Weights of a small transformer language model.
Size: 6 heads of 32, MLP 640 GeGLU, vocabulary 8192, 9.85M parameters.
Each number is 500 + 25 x the weight over its row's rms, rounded and kept within 0 to 999. Layers, rows and columns count from 0. Numbers have three digits each. The size before them is the row's rms in percent of the matrix's.

# layer 3 MLP up, 640x192, rms 0.0792, rows 564-639, columns 144-191
106:473541497478556474527505494499484473524483509518509526504479491491473502482505439476497495537474459464488509528516458480506499518517492501527458
104:540548504513505472534472494504516522499528462498535514508500529487505504462518521458440504503529527500504499496497515505495486497493469466500468
103:505517549503499498523528461499521442491512502487513492497524573506476478492521489465508495490487496484508514516467469462529483513550479542470518
099:504492511507491555460505527493504462485529502474483502517468486511485497530474492506519487497509471485471490511476490487526467525526530524483507
102:522515514489526511495505514522482475505481491520464506447473484536490484486476435495475513506500445487486495451473483542462493488444545511560516
097:476467489495480526492522496502489484491474474511517497451519480455475510496477505495504528522498477517473521485513508495521481481487482538484481
096:503460517526463491523457469539506517472529498504501516524493507476473473451488512550544516450475471529514525515554456491549487465486516541479488
097:491516548487476529521499528476494494516502494542510487468463513494533477472524503520497507500503508584539461482512515474519527500502482479503516
098:489483469489497490531492514520531487517467508488515518421514480476462522526477506527487537508516499476491507541487515474499473519502526502546481
098:490490461464486512478543490459535506501474528473487472517482506453536549504471504528510538506519454515499528515493492499522510495506503485520530
107:469489539545502480453528510502521478514517490483466473498523544505469512499483473467487503478461459438487471472521539482484487489518469526467525
102:527540503494457502523511494469520505453524518493539493490509506519467480474512538459483487464460505487488565541495481480506507500488507549549486
101:443475531479489463523490462523485512518497478508441463521530497515496495499505501480532531546456500545486539502522506443493522509500470520535491
106:481482466477504514500461502512496491540452487532498517493480483497507511528481534547500492483489497547507485525503485488507494472455492535526524
097:507472463476489479506485508506522494523460529501501499509483518476521507483508524484516466490509495479503511525496487519455482527471548521509522
099:458552448490536500479480446466489494567534471516508534504502490490516491503520467485523483522491509506527518519509483517490521528516465506506540
095:518484547496511502486571445501513463492493504490454439518468557490482501511506465484500455500474518474519518486525504493527498465490505491512546
108:520495475564491523530503498524502514445488527469549463519503493515513496489580482533524509528478517494482501531531493475492537525492498526497522
095:511559551541495479510510457491513498501560548506481527508520483494514478509517541479530472512516553511484504517499539469526470529530498504454469
098:484500453500528474502506486511454473509487501514506462483511476521541483483515493514511537533531488487498513483531510536485478496504520516472495
100:483468527531492517472497482488508469510494484475507499519493522505516489462463523517527513470498546504518508495496507493480447470520490476531487
103:521466476522535442481489457532504493466547480467484492512510487502522547483532497532489525518530504487515506526457501546441491522461506513511505
099:497493485509476504477529546489544497486520465501515541497515494491467434511501518553563485463498482503503473522524491498535505483528474510508512
091:500469525501472491469536537470484492461472497523525471461517492509504493472464524508439511519494493538507493492536483504544498480491489498548499
091:481500481505506498495505531507546501482509511479491509487519519531519467508481480445533547489487465466458502482499481500513479495504525526507453
100:468526522511500502518493489524515505518511482491470463471520537477459473536510483460473508481475459500485489487454477514502481470504500509486488
102:532480449539503490522487495450527518507492510503503491537497448447501483409472506492503506498479556495510526513531499496511477485490480494519497
102:501503478532501525494502505525504490463542488510560545476512481486479459511476505521496434487503483475495519523513529573536482470473492483597533
098:520517550544482565496533502510497489501465452470467502499489504508481494482542514479492501521446459514521540520507499503507516507523496478546494
102:534520500537511497523493448483551468478472489499539535500454502484483518520529529521521503523490510511529506509485475470490500484480509486469501
100:495446512471503497530525482498528526474475552473541510503477512506473481510468470471526545525540486518530503497471522508470483544517496538502468
097:518484497515499487489489528481522493468506530471485497484523435554473549553499444506487516470496489493484490500517488503455538492579533519528492
094:454526481510474455473538511528502525511488490505507455503491538484531516539526486515495478501546519524499528505544500475481489495505537547491468
100:478484544488497518460502485495497497484496516520506537487495480505486459550495488495507502514486495498461472493489517530518494458436475502490486
101:533455524518473536478526485474509498479486534477509495492516509515485516476540456531452495487485517508490557517512497507502494449492532519504484
094:522515522458479473539498465460484496496505521478468537467486500482492517527507501526494447483494514509476471526504479512500480498475467510506463
103:508522513476529531504491508532529527522503479541463499498458536463515515499490510478479495536532485501501526477505450520490537525510492486531556
105:541550534497506537469501507464490476484536475473496514507514536537518482461458454458455488521513523558493499497494481525467541489538448491496518
104:477483503492476459509490493469463469440462494515490503452476508466504521493492470547472467457459467473455542517512505483556501461498523514490480
102:497477464495484444491477498485435497515471552530500498495543482452461444484490489543497505503528502485508509522505519487517487502503440486541512
099:546469487512498501519504502515492542502507527541480482552555489488503524484498495484499502530504483466475465511501511512560483470483524471534553
101:501521512500504551521498500485506525540505515498487531500515518528524505471486497498460499487507512516515483489477518493483573525504496428533510
097:481499507473523529479522504491509492452525484543501515467483527506490509464498471486525486518508509499474497536551454503460503462493533499466490
096:503436528525494495508473537518516529530488549495459522527491496481522468475509483490517484499519481536516468532469483496454523526525482459544505
100:491539476478480492495520493471509466510508527458521494500547444511468547499501528482496490517516504497489550473507507488509507477512500518465488
101:507494544512512476514481479477476533484483469520550472510499447519491475482474528502487478501565518510522468506497470504520522488521553516499531
105:521476497476477533492502494483461466482511531485493451457529506525520525534508492508524476499458489489524503492470511507493546533530516484498501
098:500477546524501509483494514503549492509534519530487512481496488511531489478489465501469543475499483499528481489490542493496485507514508471524530
100:489481484577513478522498498523466480513480539518525518495492490474480530515495558511521509455531491496502522518486486490533495518487520521472523
099:475475507479537485515495483473471538523519480531528453512500501516474510471486500471534465544476520485531484491494544515471497509491497460466501
101:475514517485451510530532538466527488447476521470532465509500473505488493496447453476493515548499460515514466444484471528459477481504474469489485
099:486453468556490527504533480487521500479457533465480503508521496505487511485529524492443517455501477518485491537520479442501532510528545512499489
103:460517524484486543495518483554495453484494486474493499498500460485544492515495502501506491520482473521528536501489473546456464502523493495516477
109:480465545431484488500508476491505472514493488495507501491439475485512481522484523489502491548506489468535479534499485483484449517489559480491507
107:505514543482500534527492495497512581518508541505535509477490528521494485507473472509465473532522477518452504533478438505516508483497530502484483
089:486476470538481501484529514494477544492460503482502477504446470486497519482508473483513497478479528462511524528488480525524483478505510471470501
098:467521562480507469524483505518508464539544490490504501525551521497492516479496501519495497493536473493490532469452518505521501506521521516482496
098:504518487516511475502482528511523549534471469472526511445493542533521463476494479486489521528561481541520514507514479470530510495500517502435511
106:538458489490464494479475523519508476482467522489493492526501456476474521544505488512525505524545482501510537580498489478483539531457543535535498
098:477487492485488484499491553506548529530514513490534477529497472479455476438518544465498530507486497548488537575528493512475477481524502499552492
107:465535471540533504516505518524521468475521507502499491520465523475492514480497510472462533511501479504483508457452534489538501493491509515477527
103:489510548501522485508499501532500532533486472496477450502514483524494525526529477502527503479513513470481516489484472510528485508518519438514480
093:485552520521490507460467492526476492492505503515474498494515499481474485458501504489529506508464511431464526519496519489522483502464549539475521
098:498470516511484495550514512496457480483493521498511477544470509501509462512493501499467523470570516487483542552491463490510523506495470470525515
102:500521505557492506490514495526483464493484477531460519467506488478506509513507479475489511510486456511465507515485529480447516514527484504492520
109:498504514480456530486500542478507513554465466507524540490485453461477463506502485483511531513483473511506479539470472502495477473441493524515507
097:481499541498525470504488462502514509512471528505489502522479521436499520480530509469506514505498505510499500511510479523563527485521492517506485
099:492477497527492511478449507486463503472502519510458518502490491519496499468504503493508514516500495511495541525542490481509493499502499477493489
089:479482477457510490496487472505523529482531529544499504487519515500495506489477514468505456519473511474509497467506507492521501513512465507492523
109:520511489491490500518488458527527456494521483489461518521452519507520487461489557452486512496484498506503491509475533463510478534499523491464484
105:533509496532466518483476501496507495528490510479465430439551503505472470498534468517498506521475534536525521546505471455528474498522496521515473
104:495468469532485486531488465528524500502476460470489496543506518480519496539489473499536510516468493526521518528477504499509499506522476482524514
095:487457477536510439540485505528482477480503509480473523528497489513461425500521529506525468538538509473483455496481492487470546524473494524479531
104:493518508522484529484517447499503501465485517476529489522510474527498503481509495461518524509485484535511501511477485475524499501483512501517519
098:468514493563515553510479459511459496549442533473515492499503511522506485523487528477466496494516512426524494497479491466510529472456487481469517
097:522496515514502488503469496519475516470518464521490520534486498525497523529486551518476473547501506515479520505511486463486486490509515465514476
# layer 3 MLP down (transposed), 640x192, rms 0.0423, rows 564-639, columns 144-191
103:465503516504524480491504465519514464503553506471490437492505521538511503529523557550523496516492494514519483514464519489496487532502481504501539
104:494451476498495526464511522475470500507511500493502470527508477512509532515491468509535505468538515449513487499534492484470502537501535485486493
100:503463474493536519511495505480501507500492435509464467435460492500488462494484476506469482528506502467501514528458491528493512477525513445507497
098:503489530453526528481532521501561484480484490478494501566506538511475474536526529508454484494510504519509465507510508510474453498491522517475507
104:532499557472506463508525522484532526477501518473491535493513517517511505520514538488515527510469509523507520496506516474498528538507444483470537
094:542504536464478494502490494484543491545482540460469527537485527519540473546457474500510462538503475500551498535508457496472463530525514449509497
101:533517494473474511519516517489470480474515475551526522511458515486542518424525501446503478512479510513521480515469539547472466524502503526454511
099:523521526497483506543488507482490492478524485527507536471478486506536422486529457498514534491507531494497511491511536468516494520468486491485522
101:514494521480494521507520495474488526484501538497503482513478483540531447462518518498518454533455449494526519514515493489510506493471517501500488
099:508505504515511523480516503521498474453506473496517500476524487513517505523511489473494484510469574518514491502450475478494516526536513506500472
107:498522476491508545517505504514481474471476515501524487493519474514525522505517515509485464508520514524468495501471433490463513534524508482535506
104:514527504511506476510533478489444513524498476491468480484527450488495510506483485505505460518478469463468486500527486524526554524445499476494460
100:563493488503495549489515532528507442514494488506537479489490494492479463494471477480416509530543450513506500562492460496505531469507495484480476
101:549482489521481513516459486496514514548495490471467461509484535519506454495486471538478475510519468521462502521481494503485484512505517518552509
097:515504503505493489501475512481492479465507461439491478481530464487488480504523506521486471540456478511516523459412491499489500535516496497487508
098:508507511520466531511477467478445502482490489484489466444489460510491488497508487498454504515477523510519463496440493479539588513486484485512490
094:505474510502495492494476547499538528515497485474497492517507482452535555539470511524544491517524498500456508477497548456493501508497435481491479
105:525531488484499530482477499469500502508502496511489504525491460485503502548537491487505482526501484510545468426525506514503513557514503545471530
097:497445519488489521498483531493465542529472514540482490517528490469491477490472512486519534512535473469507470485495499523499520489482474495499481
102:483489521471479485517496529490526534502548555490473501472467507532496498531539500482505521492492476464471529490489490511492521501478485460502501
101:500519449467541512522455523547456483520501490500494502539503459531514482466490470510486529517510484509513548501510512473514477485487499497504498
100:525538484538470499462465490495445508466521480528531525507502503478511463488524485510539489501469460507456459516527466543497492497445491500502539
098:507538472500522510475474538476530478489475472509456516537511523521533474468518453487478496528520487481487522460513545527482474508474517514470482
092:507495486477496488492504490491478474524489473497508515493500527509508501462500529518490494490481530512473472526464495526495480505473462495443520
098:565509494488470518518482483498488509554487490512475461528531486477478490478512526469501490461519529535482509494466495546507500526457509535520507
100:507482539479449499470491538505510515498546532517524489494464496523530460523472504495470531462537527505499504501468490529516492506487532466576513
105:491484489504522502473501532512495476477482438493485498516495482531481494498523475447539459529491478505501488513489564527526462492502504514474539
104:525487530520499518497494479464515482507476521492442420477509514503543503493505496490516521497509469524525481466501480497479520453498529483476506
098:466482502454493461511484488475487516481511554544465497452489507531469480476512469538478521498492501538500522486459545515464478496543520509475529
106:410473490484475515478495529451488521522520502511474492494529529504496479495456504450496482545544492493497503488506518533485454478563488532523481
100:525503494526525457447484536516506451538491467527525466465505505505545519516520495545471474485462472472420495486505498524551483482518533468479505
096:474517482491487516533469491494449483497537460513476488490481533460489483494518486486490456488536516519511496503440522486539541531493491494466531
101:474465496471491471537527484472481504470494478487518513516484509468528524485471478476469494438529521507494508493502490528458508525510496495500456
103:489480508481477518492543499527485538451490525559515546502539507491457509536493470477476508472517496555476497536527519492513499489449494516492533
102:551535503506513484510488499479500493471502445490496496504462511515496447525494514480535529494470481486517452469478457520508487526474466491437460
095:475535499524503533447526522510513497468480463529519479549522500522475570492571543467516508529508485494496515480490536465457546470513483475483466
101:520501506499480493510502509524474450485485540490509522481521523506553506516514484535501537539497457488488495492541483481456501526524520540499490
106:504527476446450485526568493521515532502504514524528514498525514501463536516504494505526481512479523444523466469467500504502463509510482522515505
096:556447516484502501508494527522498538598499485467491519510531473477513525491516483519507499527526527524511515498504488514489493526488510501473490
104:533502463488445496532497496499514494485451515510505526557489505480508491520514511475493501471510501498497493472516456546550502495517526493526499
102:482469497484479537531495530543500528469501535501474481490532485478520509439484511504497463491491547500506525464549513488479503505465512505533490
103:528458548519505528508527472480491484518494500498499517540540559539453445498484464500518501490487535481503466477532499532440505490521497537521501
095:480461504553508453514481500510493496503494477509486460522489496513483454507490522547494467514502490500527494508503557508461530505467512483501480
098:499500456504511540498566460554469462469481463520529445496497550510459482455532533491521498488486516511496479466530500504525466509492540525493524
099:481489520504499501542484494521498548531460479494467526497512515511478489493460511492527529516515452534480480506509546527485502516492495490555540
097:491521506469526518470495545515511475519465457470481491483483477504500483511480484494478531503463509514511517483519478457525487504494435508500466
102:474489517506469517552487470520535494490462464508505553493527483503478446537501520500460506442483519515483520494486454452497509474501522516484485
100:521502505505500520502483499478509494479459509474518465488520484494504478511492486448477495509478489498504549481456490528454498515532467506456496
096:500507511455479508498508512496537487468510469524504466477500493521503467511483480484448474521482478505494453506560502484493493489543454501515464
098:522509483521486523485508507530477476492529513471527508524516501464492518486502471480504485435495503515482486528515516450530508499471509491461480
102:497501487469469537502520504475491500548496506485502491512516488496490512508494506464478478511532489489525500522520479455529488492489482482468499
098:490502507507512492512438534533521498468536515503540522452513496479460557468457467486528499515487519501526502513487524509509507479502516504480481
105:509493511480478529516522485499509476522495477487513506493552528512454471486472471490513489520492507490507487537496504417521516499479530528509496
107:495494516496509520500574509485473503475459495486473491516491527502478536492444485545495510460528470511522522471495497507491513471465439489475485
103:562476493504560465483517470540487476433519504512489502512499516465531535482473525470528540478481518480547477498493561545477527458491525498491492
093:519542521474520496503473514534535470514487491557507502490539491499506477507505499483460513485501530526514548461475511523498479444529480492537483
103:539521501508524487507509500500511517520500481509502516475499499498502481493502487491529457477496453515528512529508469467443494510505505516510500
097:473470476460462487516536488498459498487529498517473481521505543476477529513471509466517509440449537495480503496498477511455490524491505512562440
103:561498499499526518505495508532515473486480471516534482490504472521528478516512489496492488524525542437474475538485516477501513544474458500495476
102:513455505487517514481502498523472513498473452518541485539480506484527476507515492478496496526488505480503511468485542507490477482499543538528473
107:539511528453503507481480481498473503467518504502542509529518480505516535500455482518470473529505534467489498531513473513520424541455546542506495
098:507463492484524489478499503533490489526525474540469498499504458510518457471507467518482514448507493491502479477499511493508519502472500483555449
096:495512485510524501465513488502466521477506541533499521464461511470507517481527494520481450487466453473579486510538544487510489501549481515501495
100:479512492484498487443489537482525510504512525527507459481508442522502517496529502496517483489541471524472497456494528515502506501538523501453470
100:544466485467477495476483544458487493498501500438518475544526505539492499530514537521503509477512529483555514504493486519529468497515498521502462
103:519533499514509474522496496509496515511475456468520505478481496518527468510474505505494505516474483519494484491492478508499502503473475485472526
097:483520469513521527511526507518473511484490465456559501483523462549493502541486489510511512561521511468521482479494510477455483490501463500487506
094:514504521490480518475512430555500510519512508506515535514533489499473494468505468502502471475462511512520497456504480492491515532493510522493516
090:479546495493521517537516513476503515524546507509463492487471513481509512481523484499493455522501460522517547454527472530526484505444506493512494
105:532499502474496511508544515485481486543495497503487494502483533487512470441473508471508504499550547512513452522494506463466527474503491502505483
107:517553486468525498513518482474538508541479495539500519534545499493488498473481478501478466516448530463526538475491506518468492484533528486550509
097:474550528511505546482488506490479514528526524530459509472486508518455493478514503498445490534505516544480484517488513519509485490522513491511510
101:509507483468546547472530485467493515488477506490495517508543521484534512521493505482500479480547520495499532502508512482524464513501511493512489
101:483501550509488530455453436509510476476496496511522467496529471462496515515506486479494477503499478510466501505522485480491487540488495468463538
097:537509508453484478516507471488500476493535520449485505475506495493478485491517469501498511461476533525498519531511471507464479506521531534518513
097:461507463536486492501523497484512532473500514501497492488502464498501525517560529502517497525463482501505483500487459506489487491520451514490524
# layer 3 MLP gate, 640x192, rms 0.0801, rows 565-639, columns 144-191
105:491449495518509520476481540458484460519523488491515472519511493487507554518479481506480506472508493485486476488505483513455515502522509478492471
100:532486499456509549495527472514497478496498495553478504455481493485480513480511444536502485563517477478496479472458522526497502516486520540484520
103:473523480424485522505504480504512472514482533467457513552532491553496452502519502507491525462502491494501472477509482481485498491489487479438468
102:486524504498494504540494490480556511477467510539442517466515539485475481508526534485530565537517508472527497535513507468474537496490515472451530
099:476495474545520483494494525549508501427532499515498475420515452533477509485475448489490466522459496493465548487525541493522456506494500527516498
099:488547480506473533440463532482486481491515468519520522495531502476511516490536498490498476472480558497499453504454554502486487512500530547509514
091:514513488559499494522489480510488502467485491468491537493522480559526495486490528480540506507495520444501501479453497479490468463506502513472475
099:511490470514477506530536507494541479508495511532520512490497505526530490466500509465560494451465493525551513532491497472517520516503500511487547
098:470480497526505471514462503485486494516541526499482544509501457489475482470481513528487511468491431473481504501497515531473464456479518507501519
105:497530495480519534508491508491536501509464487483520506474521528519471470521502534494498512506474518471460497497457498481477547521517511479482480
101:494520505519502467489504507484463511500530493481502510554520418518499495501516513473501482514520504485527531485508504497463499491472446444475511
095:481483516496517489469531468474489512470502505498462480510511523498505516484528510492504482487449520477475486520478531471463486488467495494504524
102:457498461511527540543457480519533488532439490524505535566507503479542502511454510506505538508491506488534499484451511484481456535461515522523516
099:492436481499471502535510514489527516524530506539485483465502564542492548479491488501491465504478507513504497535524484506490479515500513549522524
101:521513544528511486492485533482493511450454474454534460491465470515467499490498487497499517542504489495532493476465494498568520475479457494519483
097:471498491545536480468487503522508503512557487502453512510501490469499516516555487506504495489452497502492515487497517510495478541507533527495499
106:485559499429523550489490492476528458541506488522435505483457495461470508466472501446521481471516529480539511469500538469500466517454501500461502
101:528513479529511464449487548452473534536453511475482500531497515511477475484489558481530522503514517466466499476474512504524489451526500520521523
105:527518457520469520479492532477526487510549472561487541486521524504501458532506497511498478507538512500541487537556506516519555500529499497514498
097:495518497524475507501548498515459505529537514507523541451513492517517521492478497476521454508466448527492486507515525507481490488481545521502520
098:524542532542466478480516519511471494499501481552499498500448469485493473436451489528504507513525505509494535556513482491470503509444495530508520
103:466519477517522515475498516485491501480477510463505491526472498503520501461526518450477493515532491484483558493488526472482531529480520509481506
098:506477545487541500483488517527472511500504503502483514505519528544522501514487523499473509460503501471503511525481523529479553513489457519513496
099:542472522488520486492514496478515502503494445527514485469492497502457515455502488499476491478495490486487491512515453513495501527470465478493512
100:498497459540503484468539504470498546502455506509503514481544499521469539500514502467527513515503487538512507496523478497475519533493508476510449
100:497497487552496518539522505460530520552547534513513504533476496454457491462503480505503555497518561494481507467477504505475476543469506466527450
100:448493511502485511531514545518534532479472532539517537525473508482475512503462537516482496477507495498487504534489510489518525498498496500501524
098:519486528538503505508530508505512421543515467515536494532505498489529516522450512475530493509513494482494506495544526497515504511487477475491483
102:543532505497520512543484486473527491497474494507484494488472479520473512494526492532489522536527526542510543532517464487470537493488529491481525
098:511494470570503508520478532493505481493500469500479495492522514459512496463504506522500460482509440469449473531493510530513481431518525508491523
093:518520525529510506524512481470457500506492507503527500533525500515506526488572476512535490532503501491520499479446495497506549501520473423469510
096:482495450532530467489528514544484499479499504462489499491488511562468486503531475510513484547490491487504503502483517454480468463526497544478510
101:459480509475508483481503460507475457507529471502498514498484509571517513473473525548521492552461528479519529523438502491509506514487480476457482
104:510501472525496485523485493508487550454577488491506458502468497538494507496500476494451433503533499502480531496479469469488519509492509524513484
102:552511512522481462494492488474513477522518460513510525521470539496483495478544542491512471551552469506503505537500540466452475473527470521512498
103:490499484519457477466505552511507482495553487495481515526528452506475543506514499512513480471483493481513539471490488514516486513478516519502454
106:531505536531554512518511497469479485504482484499454491528524507492546492466507476464500503544530487476508489492445500489565537472534515484488520
094:478517538461530530503471524465491463501500479480492491500495495492535477488531514490463478524509517531514505500485503520532490461497484507481481
104:518536493521513487467508485537443542504510518508518498496515490528507473520466508509503517539492553511502489496482511517458493513510476482477526
103:499509479501514472436498507527525506479527507488511491505453535518518504540549479498511501489497487533497469470472536459454526531543482520465493
098:511548536518501506507488524524531480500522498518510463465493492478497542482499495477475553460522452500495477516511513504487520518503520412523530
100:504495493509497505455531523494486538516499499511513532471546461501479481514447492533511557512494499498450466476498464463540478477527483505484513
101:522508554487467477505476531477515498544485511495457560498532473503531497526489523550449506508506518526512474528490478516491478490495443505513516
098:514518486523488499481501498447522499480508576486523458515523469462529500506535525491504504490523516500531534490484531469491495454507524500491485
100:485513496489487486509469544509488505452515466556493475519555486541517542501523491517538495507552470493482450496479520526493523483491476530511517
104:448544485467510525523484509460532535487483467506483521526537526554488479491504504523465514520499517482487485535512483500518475479475489485459488
098:466522510478519493502529479525487511519508501477446503526477520486480497546462495497499480468519465494479544501538512503509469515475476496547489
098:470482494507465470485451521507496550431473453496495499527463501518513497514528526497514540485508453512503460511503502482507469494522500518499494
099:470511492483497465463484444452465515471484493490483524535466484474532499503501484467516502515433462467523526481501482513489469515482461535489467
099:519484462469495485539443480464523492507484478516510529499514568520457514484513498505487514489507487504559497522508526451503448507483459516529519
103:493488520456472487541473507519510479530502496497510516510500484529559462520474496487493499473548498513470498483538541537480475469481522459510475
106:508535496545556467457546472459490512541490484557495518481487475481473475484503471471478478510509521500512485496506478471483520484460515491491549
108:511519505490567519449523468504504485509506514475513507489509529498519544556502485510488519523504519542499497440490479477513457498418480488495478
105:508458482510465522516508556498521484490532499509495518513540513482521537485462544504516524480489473457522511491492566470491504521541479498485539
093:510517483504521465505484480505464485511471522479528519492505489505490510503490502510474514468515528515511483492469501495538462486491494489473497
106:522571461513545451481476523513483549547485509524566498512461472520496487493499515508474497487519466507496492517521499468516528519448524504497520
104:500534505497509467480461561502487489517486492507530483456518576499501481512492493461488512534542501538537482514506506472520508462520491492479518
101:494547496512539517485478478473480487524511472536562530492540544532604457523507511520453539517534511478513514529453520481511522480510510463491482
106:482528506517504455484499489497543468517516546476459534478520491510501567475504513492543508443518521514505506477476487527503507535488513530498559
107:546506458464480522522506529492493513520528509479499510525496500491496519464485489545509493502492498485467543565505488523506480528492582500486481
101:481458501462513489492483513545533496485486519525475503513506523509494465472505493484479503463510495510525511500519534471550486507452522545501451
100:546503475491511470467460511511490510463507543497495527498507464515486484480496508494489500494505478502500514496557520504505482538507483496485470
103:490508511494490490494529513496523467524494517536476484496497483493521532471510503526529514461512461498475501530495480483509502506513503497491505
098:507482517536483504511529448471507515489490533498469532457441551487468500487514495450499490485467492519497501510454537501506486522486502512506517
104:471537504495512498457448480557501480530538499507508516490468509459459513518513474499494488481493515454526486511469504508455511496482486506497499
093:512495506490512507514524481498490505515525540488494497522507513463463488515521490542498514507465496479468544528514466543511527467518552509507517
098:532503528456520489517513473469513500546469521512527461485500515499492508538492499500504497529549528492520512470466523518520494469477513520475541
090:524454484475514478496487525483487462551496472456506481494532500508502505477532480477521535508479515491507497526490504518479486492534526516548491
102:509492510486471539477522531520452499517513489497517543478490479512483504527510510524496538472485536500480443514505528535493512451456518531530498
108:484493532473489520489543473490487505464521519488534540550486527494503475513496479496461472507515532527441500486466533517476547494445495482493524
099:496505481516523508514504415454471496502514497491497498493516555501474481515557493503467527517477494497495481537484524498527523494502476494535534
100:487513513464502483486511502493526515552501506518512498488522518473520514484473497514489486477510515483534512509518483504482460461505495517526457
094:520512476519505481493472519501517488501506518505506513513477507471510475501468515514473521456550505478477522476532534489485497481498476497436497
099:432497468541507490521519498494553534472482447507506512490542490492528512498483514495518505482528482492545497493503534504492520495507435433486464
105:512504521510536469540475487543464480467515476490503495529475513495505487515523545520533491535546514472471516521458489492500478506487482471511461